Weights of a small transformer language model: 9 layers, learned positions.
Each number is 500 + 50 x the weight over its row's rms, rounded and kept within 0 to 999. Layers, rows and columns count from 0. Numbers have three digits each. The size before them is the row's rms in percent of the matrix's.

# layer 6 attention output (transposed), 384x384, rms 0.0728, rows 218-255, columns 192-287
098:539407557518469506433444545510490514526482402441542433439542542505457488545402509526490465482621550533506547522525497442475524566473441452442579429495512326535432537600562457483549484501475472502451534461462503527445473433506479478501421532461432505466543486425513513582615459549484466540
100:364514420469454469507516567431530482405470544536459521454455499533481533455591464552509519479511563562618512498553444407526600510445512561504488478547516460463513590495533484474590551478503521539537537481439449434562497480493524436500426487469511546543520524394481504567554416637422476456
100:531494515465505529433483418520471493506456486602460514504515530521502629491502489422484473500565433450497466472552455473486526536470490414422458392571534540587474481588447470578504545454452466432481549388489505511545453536431480552486562383543580499462542540452462530561546537470456561556
095:589475498510537542350489491510541469444483462546446454547482559493464526545464527552504461537561563404530511506444428517498539400575428435533556562495525549508474560519483445522585485631500456462505509479519542390531499546539450582583529517464459512463502475466629502489485440446463515463
097:495554503517496479538485529459499534410457479491561516483524523544410613492462443532612496445435571492517542479529522469505452608519548535483537453482478526488547510599493557504413537553459489424453510462505428468453456534483554487487559559495359554509445500620507505577493482508492559452
097:581501487443503534515566462521486508488526470515508471430564546421418473486519452508553484423449545579457528506544503472418475507461473542514492531534453514529501551531517540571463455509545477495464533548482493423451377464456493409405569469399591523470521449484396533420559527497512478523
096:495516521417525456467463528445551473487515490548518459597471488591623605588352485422518559454532503435481483630515431523507471498509571494499414516517542451437511449512493522509430501515531565503523477572565450513563509467518509462514570490542574455481463459510509547488518525460566520485
099:433446542501507539490542479521456555498521423436519587468534593448443569533493448491533480494522532418481524470564415547530583576474475468489526527575538523487456586485491478552573606505512534512472559457427575495522411462545397460459557447511511393513395462478489478497536540572487454459
099:532487462532575519512461601482654462485558530420597449503612537558504423440496490462528445526468543507514509521528493595453429508453531582513471539565586508491594508440521552428518558560440411459533437489539487475456604456484494469570467552444547555577546506524508527479540471516503416465
102:447522451447419450422443461533514465532503475507506519439544546485512451543503561519533485500489583405501525575466530575407503514465502576544465425668481432543471486473407450453481540477547522464524544549508542559449546533470553501494477609610425481492387514394389484536518482494528445451
099:431493579544486564515558518501528509497588470545408492492431520466465474458516475522543522446428540471499535534423485387511494515507534487516522429539489440548535486543426458509495515462489544522477589505535553514494571476499537392524546497466439538509554570435456561401499530417442497513
091:484543588538429477528465491498418566487425503518504448508558506504522393431468490489439561450471515465464456556477502483483538562550553478506461527527491472492419491425559518384533495572520492497505539503538419431526495554550375527501525547520545476477512581519591502547484498388507540403
099:545484551509463507495555608460549527524571518499397567463502374458512429538558517599603473456518601491497618555564487519573564471444505494475486504561451552514562461495477455563505453500433523412544501545444495540494440532429446418482478520533480493564486447419454531480557524461401516426
102:494543430465466470522465525498557507576511495510511561424471595470561470504544418493389568538409556470455490491504507536589534527481537525570545513486493531505583572465498548563502488543490482522446499461589516484430468476509540520460496439419457533482562520563522467530522575447432550453
098:440532544496497432441493507454495470524552445510474424495448525518528424491556536492466482589439505478462500450456537522459486526443576589483463575512561550510512551461468433479495429466490457406543477545522497513423436545493590538465459601483454643549485482493494476545524546450471501524
098:537421504445531415532527596482544557490487537521536580524431513474485423425541532563540544444483496429495505536482474485484394478533416522497456428585601588424565423485483547427443445525477566543551399466540515424565572510460515499499474511383483535448474522476600466509502568480558477523
104:556494471574542492448513457437451545537534595441524426588517515556502534537535476532450558400568344537467479447482489554492539499513502425514481576445601555489493544432452545558502483525473517452505549545535528418610509488490448507515393465484603509493544565512460547436496487363582408526
094:549400404497515464554477540455459591469457536576459440545460539492446458466470553429543500542510423436501475537385505539436573528463524450583526418466430520467457505408457409483541515466492481456484483369491501487402515504362479512527518422482634450460489507444510436529592483478501538398
102:477454512505402502440569482441562448440598467611430480539595524542491542483530443520555567473397545556461556594453462498447504515498498593539471573432514457558460552562460542531519477410523499398425546562571402480520466515482526585437558509550522545492486523405606515372459584697516478542
094:436500557512552563543471483478442541561648417498524538486475459455529529477533439492541511425540420436497572551468510611498551480419513506514555483498509495485592474508514436559455577531446543563520513511430487536526553482474526482436505426448544533531450483433494525551534452411487515584
099:449557490520493449468470531529505473474489512508533460464531588600457637522506492461458475447472478561460456514443456546462512498538479457614498549546522522539558450420525568501520535595540529449489370647462475401488505486459506477641501500435455371510443534490484551553541468508438441494
098:539457490464506569533498538506514463573558526535455495551549480510471510477515481383602484526502544409540530584473408463456550599444496463519425444419411432454501502478425584480506476437469474410455393525536551547517481593454465520464482420468308470476563506519522467451464557560437480506
100:528560445570385556479474463459409515563503524593566504567506442561456541511483508558596443557471510492504442592512495485571488431524516549426490474433551456495512566594509566495521456520568476506500483398465496552452425563523550529505482497546460521516481544538491435436526448481568463457
104:507452547399550508520467497445551464528480456536532476494489558461533492563532370457500458487465591491471470499507466515576533544464583429444508390476483545555517525500459403473571546526463557504554383464477488512521583605421546448537520553607449500480408443448623458530506555394466499478
100:576524576461397432478502554538508539493555578547543509414500538415564497456517545465499467492451475509506391495501483424505499510547585483517558471557514423489510492508564493485508438495480544527544522452419473454487529528427483552509359558525442455572478499539489479572491388551448504550
099:584483527537469338395449462478436460494436485413551572596415492457581498499540478539518535413571568482518497516481505554463488549500507503457437506471448524475501459524495496481521591577605393439516548354567496490481473462496431508501495488522436516558436485534419492452519448447467555505
098:454522495525522526522407557472536456493485551442355448515484539507462469510471548509534496431484551542483404516530528437448513461478492499458583513535514581552503566645523559443441483544423541383454522447554413502502567536553445514514507462561494608479537519401475586498578490497535423543
095:569594568492510541464558432472501421503493563493440492581539473470483501510505620456542455552556516489549459586494533503502445472511573523554519521422464437526432503526446512493517485425569495439429503505522492527574522418420540389453513531486485551487450464527525536435571502541372453429
097:557409436501410545498528484454486503419439553564492560491438439472423558535498630545561481552497396559444495527511487484483483539520431456514545536456476557519438550501503420583403507498526471477485476495533507514497568488479520485513589431413565503562432507431474520581533513382514432527
098:468476411438453441509528539506437495526486481558460545535454504524508515481470594531477541517472500473489427518507372565531446460421444527478470474608430541520460473400485484425443598573480520463563509527517445551544510427458455458521437550534468507497475560492436569556500535634478548486
096:465410472390446545481477578457437444488551507477472569418529456507504504370480489496459543560534520541481501491586538437495490494548471569498440515518549570463549470541560521543550515479511462566401455470590568518514431566500561470560492492484454358474602525592503385441439476580512526507
097:499496448534459558534606488473482453520573546417533426465507538543452490439551519450419511557564642469458455546391397478506629434597449600420399512572478528467485484563453516523424481455428417541532491498476488528430533545535475472510578567525580536530385482451460537458532598416504570431
100:550509542569493489471531433501583504467421577544415575536506480525527490521554468510398502522453430426439504410479549529520588518504633375542496498580605523507433496498482559547505625452390543532520432452413540502549457509527399451507501502463505501609384550561470587614512402675520531422
100:559466513561460542482489432539578569493606533569405537575524381545450468557472526515490579512459550575469555470484492487438483524462537444498454450484457491484498434445497503523514549525516516521458520599622548560545533459424446542513555478531437474435402422510564545531503498292580513492
098:480565541374506460524455502614495473545581503505522615570341512472491463628611421482511543435477498445501425438440522487489490578570585473527517520485559477592443458484486567544468552531492519448467499602498403605519556500454452484580547398449567558450519579473497389528500526520447512511
099:588488461324496509549496484519477454483383449399559554403597517502564540547506532535541534485420575509469528513571512518490595531555536421418466453520478462479558592489476481488457526456500453557545465476509478438614509478478393424600429472523506450496512491523443493468455527367526493546
098:424425519483541449625552499517443388459511459490530528525514512474438398594495434471468613448531535503377523511549402462477505496421432419488465443448559478518575529434452439410479540545486457582495520468533503497529517519422415483562456537500510566526528473604520505606546525608526488487
098:525467470557506489455577501580474549489519449477571509471474513507498490541470418611464507496520503515547463561560491508541489524553505422474425561522496501462423484470548488543460470610506631525510394408596549521449477471495558478551441402445533591578445583502421408452540474550564477496
# layer 6 attention value, 384x384, rms 0.0484, rows 219-255, columns 192-287
098:521496423521536483465451594514523461584479434563501623469424549530446559572430385447513508457448478520476500600484369547494415481489468550596496566477510445522568512504485485529490381550489529525479484426450523505487376524557505455505492519481541567548506553483471485540450491521586587416
105:425620507490510476573491556428447465532548423403565455591435445449520527522538453523556576482490486547479401576526463548581488488496526502524518460503409546423460460433581482502439507425467455553535399466511467569451584512532456523458485512565573569503597475552589500468564526463444533500
102:483421537474493464545512553403473575518531525460494502498544470539386479492485446538511583379581432531469583489550488461462592598474476518478516505576580463511547522495491534512542467510546564615531555506409513543491467510409577423571500503557412552603494510497529504590492514486556471541
099:513476621488521498548471499448545521597547448509475439485559545526557487528574475470482594516506522550464400508483503456547557528472528499496537524533546542433433527435526420397505554480463616534526458538516469490586497463445464514484564537471513462457494532554523547430524518418564473539
101:446588541524446597562410497499574527593541498550525514422460563497501485477488438485529541493528421423488511463448391575578497457527498512587474526454497470535522499576545440521501502497462466528475416537501527444424537567498531493558432430448461546390517488517476387579502444419479530480
102:436445467557561530623571580580444540535557476516490509510510475541418442507455548494507529573583558517539475540541467471471533504484461535585529571516486509552463474471465511455553408498467441414481599521471476475481509572562518496505560452502462450561579553452554408437450530494491549520
106:504520482478361554474506502494577486415520527447516399429519554538520465475621513569558453454520439586558459575434535433546441535446449396506489504527485532477523441463554519388497497451506498544640493432511465476535518359506572464550522491529510512450533472447519512550422601589524513478
105:558552472467565579572504466444479541540518421576527523488466539505495483614484409594427509497491457451482435485553510608463588445525421472482567491564481493519466470495514424444470506462463526491420564505406554484562507595506456557479596592557412508535506436505522498559524512413505506519
102:571522455509524521605426435442523578540542489462458556520512427490428537486427574382515535464463461510529530466418455443470549432603483532454500455475565548577476465460505424473506509488506550448557507549540500497423457501544468456547469504541437452445537488528580511555618403509481554513
101:447504438423486528426567492471463408423546435511608564389454523505500571499556536495460530471512514561398514469432479519529466533567603546515459471504480582510494555488454580507402502495440477426530467577463435563516391460473540517575534570525543604529429456561415467537515488570481487376
094:534556489540411536583472556566539521449517468551487537466559519547542546530394474518565551533567561501500472476487428517457509450527502466519490517478514520622561498545451549526529463514434534472551509469474549579463537472548540558532556418544474544507500597522516577520494502504535470592
103:521461530395410506552537517438499553491508521497517436545487581461496507533443496432504458530554480399555407540436484494467478444481494508432584566480536434451470551521582475472498516461495603420460457502532548522501487528490469551550500599553484528474500487467561507562477578507519487524
104:504527473468520516527575380485491491569570527530453503613507466602553549513594529462493427500506493524489478438455474361378563452485510502500482467479530482425509480529473458456445516520408454499504484588482535541422490519473559510477486451525488502548453427560514532515541450567598485520
101:465451532438459552509551452532466462463568448472461554523436538563450460580568523446467529474507465581506521513497480510410478473519478472527495470530473579500424489504458485538471500511437548440554488671523542537561558488523453558522530581496467410510411445474636518464547431586460533458
101:533471563463536480471556491525483530495537566542516529502512500561616485498482471522519530462613450515492577500485473537505515561428462466436530577550516482551566450484498472521539551487423510495495492421532506502525395431496455389478433487545465572555547490441377538509497449431470537461
098:449519502506538662415522525522475574532520477510593535391410522549507524549543442407457560532527526408550446531546515476565470520578508496521516478522520473404521436484542485480529480386467512462524402445536459480527512618569513420466537569515433454530496495560392549418485512485503400599
097:525515485540451515423407498477601426532507434454591507468492417556497399539549376553594511591604487459537414512561493533495416454552550498558410563461486443536490541535506467460479503454432524541513510530567495501485436531584522416524556546478442465424575416477501507472465438514621563509
110:450535440552521511532462470535459474485535387539521563552482474488493587530551501526526535451517500542549391427468475482502487562480513498548564509560481419400489499615581452515483506475426522486529425422476398465467560491494469467616531527500470484433536509570381487484534527489446450409
091:496549426464465510514519513586553488459490464435495438512541476543472552522562506543372436485585665517475475474460405429483547449539541531495456508566477467516498527462480510585546577479476494391470534584497490552524509611540469433578501480471564512457528593490420441499518470590477488420
102:437473527524539560399520504509541481454514490491466523537450489512466462561524456616448536501554464500506478494552439575551498489513499600462529571443472526447405541558484499425522489433476465456525567508518521541425467524475457443526468508563583594506511490594547505593510452532595436530
104:501495457551440502540472447567470444464485465553534485510362451560501459520544484435511499434504515572536566499492448508527502453590587537519416504480523533481486554520518536478451451543591579431503523483503397584504447526488503520490482452462549483451568464492539461559453512504458451537
103:491559521476560481565487537496532450551452514447425400482479525383525500403485482461505523481534488461521460583514533485590532601433523501534400524419492415505522450457560581564524559445441419515455558455485460465484577524536470589536443513517553447533497575440425531541492463487549468531
106:480479515475553488566558441503473483441443496420503435607408510487459420445458513448457579498512537551496533509497537471481555533497549583504508520458482409441499516490483464460505489499498554551435624520497522523436535479490405515496555504500502553530525538557521524496503477572509546488
097:536505445490518454519421522506529475567455542514452413512540407548502514509519512520445486502460653523532522557428498550453578432392420539498518452489550586557516454507577459559488510495494534465503449474535536549539534440524470542439417407571520567527476584514577556494477528459560494572
101:454442468430406537550587500538489528472485540514518537550529469522386560527504524518582527529543543409447447546518439417578443351497476428460545473508560461577452530411474574466529447479478492417434416419457470443571493559424483514483563544478563477557498465553506401546610493524417529528
097:480505508501475447506574549518515513413453507555546564565543487510486549525547451537404502473508330480487480511498487469500529491375577443516489505496560480521418467519461586390505580554485471542503492534469482521505372515509550503389449520552534433481419438503557473553524512553432506530
095:524422505493490549539504543453441458391482479453523534444527466566536419530534563560514456475496454446511494533472527489613523506558495481546473473528408507450575479477520537535556507593455525415568597497472527558429526530479449532530493447561576495471424394575461538456529542537507495484
100:530482461418547488464543598574462471504542475556508529600506434532517413572570504527540566537481559509475536484552421440484506518559483532561514395565417427543498447464480560440501458500551471469511480445575487546589377570480461437519374463461504465501580527545550485461500513501429554535
104:533513493494628436468483491464549432510595443537544479494466521490527531548471501424477459558395598523517569456512451498500452515455518468517462524534546455439507468516524453532445458515469434428408541507500495471532521522581444571432527427468528459557505541476455465464523531481471542567
100:417544508530514389481478485482495454457603511531459391465454432421547445473503549460541503505508450544493471435385490410572522584488537471564538471448525481544520488435445449442469486540538444410530521489566485557546530447463546597448560442438475542539488490482455542601483472524497475485
097:490540496455500455452513519528471518495462492402521578541551487382484437501495508485495383484568455462396504574395515436478403515486542430534590543491484492558425493464520491467483405432456528491508618607533580504489521552464509575544532501460390504506569528472401496428522523493480477515
098:570545491546488498518513552506429419476532420502519514532551490467619472514525470453480495509542506511481536431611482486499503486452488519516544493414547512553530444472440486461583446616520525389489508594491484528482509485517576447541504526628465408461511503524479494484559472466398461536
103:503434544391451441446561565416508492430546536434604472438517567485490463553462435584465456627541508460489533557540474485536437546476484442491537626423478570525524418480473452439506499432511468503446522464451566439420444534485599450504533485541524431441512449519525557466476476534402415558
094:424540504560471554514520514499499495515449625495437549441480599414537507471477453544568463506537502508484515435533377479478605623482498535438460486509512498481498447438507466530445614447537558471530525461504545484460492436459460558481470466568462443486514502578451435539392516562525464545
102:478462468561460518578427469524341484518592590580445435526484432445590412577473512471579539463478475436487540500471522514516460466431435503532537545602500599551524555491558518567557420567474484470548475417425522485540409485341519466459409496527474534420429576427532544533525386544512527538
101:448599468558503617466460409493554546587466519470394506528475517590541465490476563616544440562455518562391546493470490554537470488532566550547504508460433464434609550536530587537504501518443497567489355431453516470516473483609528470566472568499563450564520577511563551484486579484406501555
101:515482606476477496592543521545600474511425523559500564578571478623575460541610475508485452465555521539481422480580465504432500513480439448506574466499499461534493506566468490396450481525482441496428511464423482414491550455518419486519565584489539466467516547458503435525526513476484508486
# layer 6 attention query, 384x384, rms 0.0514, rows 256-290, columns 192-287
102:522517546614521544594474490471441549536547518536597524446539514434379538468455478540531510512535418435537533464500584504533486497638378423526533486406438497547503343461412550526557523523489491474555569550485539607446464528498533509558498519527406518415532495490502494500495390519497568511
102:474498498438494360525562485507489540553548489611568539504475425513522518495464490482518568520349441565482517621450491449431495491519492574570503418459455498442473449502544482471524605440478451508464532414595462543581639508492477490463511559525483492484516434475549548485574566509441506530
104:430453565406503585488507444504439472602520571406528552481510531507477428489495469557426475420487512452518436506432509520496526419493608414483472372500517452481562483474593521555476551522502484539456451483524495499492481492559545558516488525439464580524505490481458408435576500486444539461
101:509524570481393445544543492486554475444516539371565497478524528531532533503618477544428499422500498555536485468448544522423516510524403528556509440448527506482515466463498506446409459541507448543552514491522593540507446545565493485532541603492496535493497532573473542530473542453475537538
101:535513514469413519474443430532519463461507482473527482556506538499485501451476556478480525568532486519478457480482453513486508439570453459471511481515378467524408574529491575494506505516620465549501564527363533501521501512490492420347533549510533463532502492519462573568528488396500511583
111:478526623514532547514588517473492515515451387545560541512509456481487514437535520462543451449503505508553490485520449438526516601484438493547434443553490498508483506447450428436468521622453503535512567457458541463468463478490464517425490458557444508546507477619536474548610540583463421470
108:433465406637517441463637585515506619540517488487366525533457498538570496505517513557458465420489514497507488504533473465541582451463474475523435536612508466483491512484426498502525502530545531593484631496512468508561463540474554581526466449506470616502475475505495494535437450367469508469
105:526497508528476601570503512555463564510502542487560534433533454553483475509486486419435552532472532519475569490551416540524509486457523507508437500507438491436563510499476457508559551482553477520529487454426446560460477505508492505554504463553448546538419438470446547486439464495444534533
106:560524518455450520534523531561474463468473564568536432430573479533510595611480484492533553480403509546553440460516574526461535464556441483505516551531496535486424595427411471479538528412519506484562514449555468446522472489491499479402445520542482515517392529519534554503521453444450454500
107:600532622415511501497462504531466496395446436509505453477527519481457522606596501563464473462478491462546552515517460431464448509528577522516510425478566526534484526452472502526590568526616481539494548466501437438506514476483505544518507430488497510489461617545558603510473397484427495479
106:482515448540464502442601460374430403518478514428532476539466522483505466524522515451449558475547491425533372420505536458505570536586559514527496548518460565511522499524434564496495503446467464502491467464510446516525466531531621386580457437422498504468534526496570489455372503478490484582
106:356501457629517450502510489557562525474507477525546477505459516449435552501605521444505471567448452431446450561589476522539531526455596441440539515548444611548462519496520499463507564528502566565571445448553489435498521539511433557573493615487472563549596452428551419577496512520486508456
104:533576425522477527468488542535457496488532422628564540493528468540494385516499556533594506495545463480472518404476496461506498501486495466402579421489413496428462502502524605437455516537527481469570612406479449445426425615490502523411660545570443559556447594535476496491479555522510473456
110:454446511491451513559473504564414449529585493527460617519445419469494504509547482516497549484478446518460579688481592485507470482442501497426571532447530478456461508513575510531483478457509487485615447422417449428368466541563366552490539499491504545535456559493458485574480556517518461524
104:499499551515492474482560514614497403501476514566462473510495486511461518495475427547487487491548437449509527436553541471502643522469548601481403465565512565416515554377609507549456445466533479515577538461455509526504510466506615459551439522548463429503425463468478413575512518468497654455
104:528539596552407583555474471559420489578474494521478543506449495539372506463534460526425486460497485555461490489418402551474425516457546523471517535578520526455421492525521528618491537483380535434475513505429476620408488513481502434500563556442552474464598596501538466550505553539553507509
104:463493441550420525407398551408525516527529496547546504417553594423547553565531457528474548524487514456529525591508518537523583583411570469476487526525478490542514485532475495551531486424440594586433519573523502509583470486439489530500526548493515493550426462584509437615540526533483483453
104:427496541575478511432489460585456595534462558497495619583542520466520530514484497524447435473510500462476549509477440538502479544575447499499504522503472431408538389529505556522513567483516478441522485488390574461488462471579471524520566604408508423549432483522547424506443576576425472537
106:550505485481502519481508416489507486477490567559426518527563561459515410489426595502504433438549499497486481443500526496480443508519523522413538508541497495425607465506540508462531474454513622569470491488510612473514488603518485568530528484473491485517654572489505515528572465486471428511
102:464536416468470483484513540448609531565504441437489534580490547358458497519530470514544461474527497479577484539467475420576488539498435498440421518542500564455473551487393582532501503519523477452500532541577531451484473566442428470501534506523408412634473453456514521467506440482557513498
105:497387539590495452533462527528466569510626559582553491509481526475474484544442452388554424460534468548429488521495478528428513519474417433451521513528466425495526515470484501533433536516552537542518473465464557466408505544505596564506456498469483552457521484522452519496448531403483610556
105:437501498482542498470524535560419542421496547479512513449482480543522524459588576470559490592544618553555433494463505447532524554410510450463390518455456495487446461524455438444486436561590500487565548536475476503455509446487526536447573526592416413556469433451483518415514518502515467509
104:484485434427516481479568451503438560474513525518548615455494564420531469550421537519554497532415511513405533552530468449485452457568555516596455560570554557491586564418614559476506453551531499550452452568419453387584528432553550474522483471451520488494507527488575502542512490409493456427
105:543522437463563491573496529489554426524551518485497628503629573509464541493501563561467383525538488484442446533526552485534500388508474492450433528545492520497494567565448574484480469554532501477541534505466480588475526448527374502546505533476472553510485459513474470500470574506517514482
104:501536540473480481401460518565545575463459449612488564458585533486537515530416420578493410461461547503444500564490557433479496362455537498458417554559515542451431469510557452524496527547465473456506486523577477436511462439456484500554556533500517500483527558509540507451458521468447501437
103:494559456593501435526502434449500542559455496455468528560577452528569568486462477577535462522481562507398527464468548446515571478489487483492618415529497484528532511471508431481442461525491504465494417468443480475488479485525505476493549501564537476499470423472414554491531512522474426463
105:474436460557531482510377510555452507509477479478431464496491354549422504469558476545459494388565429506418484471580479479430482425539455498528493509556483511523535479479520435468530486618434416511580403524530468524491519500473399505496557473538491559489585681526395452517561550481374496551
105:410521575537533449481508484509463549452436495546434528471484538596556515466483541476611502521546495472433503561513443428483529555450537473580605468437502520535450463441521520535494504502587569493516514504480472500472521482496484423464517462467458533474569554594482529490474535461513396461
106:520526508430481474441545517568559433506432464490425551536506518416532448501496548570445440477574542391431460536503526422534523462512455561457520503499504441460508418445502538482634473447529495495584471576511466467467515530505507435499503463426485486443513405567470450507529468501566489497
105:479521480534497535550540413489477515439509514558474426522479555486465582407590550511574480507441492440484540475464486603510420502451461543474456446470526419558404581445649435461590522533469578490529450601525432579491580555522530511485512499493524488492502551447489507479584530410472410522
103:492537409482501489458476518497507585428547475441413469454474515552449514493437481491600531445539515459553550488554560476526574527517582442489521547429576609452517486415539527508544481515516439480447464541499597508493504549488528457497578390541494424508558549436474474447483509485520477550
103:456497511587495480528460467461415540486548471516524487528460577442420549449436443552516474575502565425526382533419599528546494459600490449386470412505465496536593480477443511519380482477527455553445474428445487534434525528483426553444510438508478554551518467531499526557482493513424507466
107:528479514439503513622500485506457571542486535536437404489449462533481534526495504514510698517480384556489481516478508543537535545470539442456489456532503522482545457538446588467553529444595503506581459527507507418578484599469454539562565532477486478471452435523527473539504507490401512444
107:574437618486506583538551498579490613508527466419465515493485527435502544454393472515479494464449650554529481516482456492482456472519451570538553550538527517486491542560469535536487438500527510473520416537461447526499452465561501510543534449511458488528545487524403460531566581420452449465
105:500523529555503428490533495534508481501470628547437541488505390445522556528482528516601525470568461541526451525497419489472640493486444456550581494564604401512419486468487502488511491476475509547476467470505576494471462494413477534542496481462471522439512540482451415453403460471538444555
# layer 6 attention key, 384x384, rms 0.0512, rows 256-290, columns 192-287
106:555486506500553503536489488484486543526541537475529524502494565466449558486423553561557486483483466502492460434516555531508410507573486520504516573464497495504515515426479502479542521514539515459488646461534482613437426520508544539486452504535512481456545436572552478502548413522441453571
107:556455456512484507586544528433415463476523543632442561612536417423475500468449486491591468453558427513485424594555500525498485453456491595477496464546421494473457513529538465548579537402555444512468508476556554523534593521550528469423449554443424561542481595437512458466608558540453539444
107:544467624436449477545489525451552446509482609559505509470541412463501486398515510585429438411445508486516517501483531481512533528447565455481463398527514484444477520455536630524471441469497537514561540490453489581512495470482596545460531451420485487504491534542481467473476521505404506438
106:480539462464375461522508542507479564444465452538526409606528487450513412512540530545425574444451604542560552519579504546411514543483481471532512448514508451405386533441474475524545482555518433474518559497520581507500455541522545448478509561443494511522494489577524426450450507454503566542
103:531524549422499494504483410495489574492474502498610486481481397483458490565540579494385515542550451493416478539515487502427532415494552496472556507591380541526490554543480409480411446468497422468553579498521507559532616525504509463511475455451446520564476476458418540530468440414520547454
114:519512566518400469579564552496582420529486444527479496511550502469494521496426530497563527414574625486593515501443505451440541478601511488416524535603480547538517531450518471599525555489477559445420464538449512453435503512543471532513482498525501516494485517612532518606512460519495542539
111:483526511511470490408562544501634505474496497452498470519488422445521521510457618516429433512427499499474508545479438503534636531489425501516407557559520483545506532512466438516566522528560509547414591531475461580485430568498580525535517494489505487502549455424548496490531493496487487419
108:563502444529403615517480515522494445538467441521484556409520452519439479499502469520559545539498567452504537518470473484484543549492465513410538506573475518404440489441394441645458520560564511545544441487404400441478515542535606521488469483515474546545434519580376570426536564483497537481
107:492532572422489512463506478484520433386567574543547470509526543605548568458462470495498562512455522512486515518515493559407461500474538499462469519489500421496484580512511438566543592354570523519630486517478500524431519467416586426481493543483424470500429509511579385484461494544483472495
109:499461559466514588560628552575527567548466440546522485432475403472586489588595497477516500473513428442558468532454524345513487411527517488516504532479589456390598606491404550542531468455496500491511508434483482498544518509517499580555574485494498576499457555521541515530514477487523602394
109:521609533509470523463500461475423490464485491466485544571411429477472513598537445356506462361451454596505498555472604486527527542586552481544547526465503409559519548498510488570446542514518442522528493459468479524623544576429542401496494456532583430532497476494520468477579509534500520544
110:385579513573585483470406528552510558496520523572535481510429481528502471508488522508541555524449427585510528654444473531563507596524508451398514453509428515535501523477504532511404517586465478603529442548524499430452542574472433460617548462463434528535584484582440448499470539465538435504
110:481455455496488514448537541509524447477496429565512599507539504462490445491515597456578562534520551514541463447476472468565492451520503515411583443528475492496430494648535505503508522461451502581560566419447499480476538455488533510415543485530477523447497464550472511515411496554454426470
112:575494500511419530557529556584495463402626500511484428457522425451468556503608452507497577552528423505531502518565522484425465523463563524485441469422590568525478547443533480466536511490512378476531460442394464423487547514584544514527501506533502553573504554495494483532443539441444449518
107:542543497465532458502539582567452486516526471533485557454527402579447544477509493501499467478478412391543448581552543562615528525567590586453468486533398540487506430450550445589539505467517570543479442416520412502580539529475516544478511481531571365518483531522457540514557530446487428529
106:443456648458475543580413542563498488506588520544445450513427511530473418452515490547487533532506439471442520472530582472549530494504549526527576389566557500444450489528411477459453476481460526434510539517452403557429497521453453382598582495579501449516638583464517452563475525425584412499
110:571539442422482472475442452451421525525504528553559563455543519578591522452510487510502571548451582436542454578445568509467519594466523463464418589525469550444493605523399508495530459532463598487529515543490464476574517508482460525462464493404589482494482510554556545543496588621512465517
108:473468468435551543586474460434474532607535532522460554585592477474537527469495434491481337521463491462505532565461427537512533508561516578547445562526439506403522452431558539430505580574461547442566501499477509524550487534554462589521487681463400467492440544555534430499422529472528483465
106:595542556560470523540553466548515499525603442388524408484432573536446501452515487482509490572497443509515464464522424519475525581523489548498520519524524431498478432544583570539487406473447595490527479439539557525488576542504496514464430514373405537573479464550548527527616510482530555546
107:449564608514538389512567487470554507498480458533504504559471518454497533487511444421489462565478549459523588432439468544632495518492508502504480535532495455496549574468417525520477460505533571536536543470493541507510456499424455473542463421506402489539563489532517464422527552479538462450
106:536450530530475405547526514547392510442468470609546456510464545520469484492421539497403481513499437543452486540475584536489515491396490427452477558530492413520502439519500478492494560530469519518446470472530509492512598571512532560404440543479531494469547555627484428486457416461463514496
108:429513492469482468432441554543452434540402469546507570512548477490567451475561548496401471602661469458511500436420450423562497564460536490476493545450427515451498513589473396478524508436628550471412523503486530479386555486591512452460493530543488498510436445455539491485499555518501549556
106:417481382502486480505535525524558463562566499504504548542452501486530431542490536545537540536400515469530507518492463419511568425488459443471538621485619479490544564432507532476471473513533438494440463485514485525540606425505580498461476483463472540577515573478576466516474495352503382502
109:462569544563563407556527480497501486448575455404565507510552472557489470510459518586474512506433531507438565526495521506544528537470523483448381500512463536519545489507533543471476555576437473487438562493436471452552563523547472558513505458534463525531451470561525499498462582526484559486
111:513513500512544463494432497552474502470532451507520483482491437468498507489414434532591487537519412491474493494564515460494483370566589502474520474504495542493438548414452441469469512506460540546421510560548479574521487454489522638538533480491592570510481524488533430555423500520558509493
106:450485504431498477523509602465501443474580528476439455480513404501539618567441518574478523489429482550417398599525503474492469388501544450537570547527469508598474437613514376515573396538472560498508454557470398539454485519598488414572570598606527517541496421504515548441445505537457489520
110:571456536424463485448396529540527513588464469552484440444472494480539560407443530465477469481469434551464416418477523415473460411566510506422493540605467502437492395481452433532453513533421373464544559520487419516490458559487459451438540572485521547557566566524485445440526534451483548561
105:489539503534521454525534536500490576496476454546468532557501556391471482505476505507525440564495571466463453484545440423486602455479420424521623451560542576524493478533524477617448465495573561451517516469496451503468491495455430497462512545522436481443516524569483530426449534497439471570
110:591543508415457439474506480596600483545601485549501583544500659455510513452435548593527501514467512478475501436522523466449434537633456606492416409609431519544497509398493547472509512609507404466593472446506467523531581438524560518473450519520536520491474490495571460448508495509560562522
106:504450440456528488519493477524546531502456496453500554507572494533566507503587531480615522457469528462602479457477469576464485430521501483553524493516526475441429558503537531576468449523546461561494492438451526465437599585564419435512488500506484480512605477511474466543470567453464393450
105:477603494472462599486452488434470447537472526550466499511571493540478573493521498498549542518409497459558571515505533501479549534488532535477494520488501528498494515459564512457481479560495492447532535631516542512528418490618536376536473414480443456494534534484455418442485493517527531453
107:408455582494481543564481480503420521486534470426587498532463520423514541572516480534530575531488466452454530483473508541431547536586497385416489491531548495492612474518533504525542543496562493464462604442508576511465484489480498475492541444516533554439469467485496492503503501434506540509
110:598578517429510504514492552397488523502507473550488498530405537458547544547579554522494590587566481532521508492486570521539525481462548526395447453448503515508532552560483532519490451458451541548512496540483489483462467584447511551511537512509507440501446543531529476520587642498462572485
110:501438611477631623540502491443500500499474425421551506527486507458411525534541518504417434500518471539564535496550447500523415362535470482515434461504587586432497486530465495500534465436517519472460481581482444484464498497556539522511352478520524563571528517404531501505504572542419526616
109:522528491466516502568498542471475524492533534494433483575545449478467527484399451529581418552418507580540457534639528414502498466471472472501531493464492505471437497468464474447524542526447494510445507562555508394527568469515590454502509481540440509501443496537422513423480406476510431585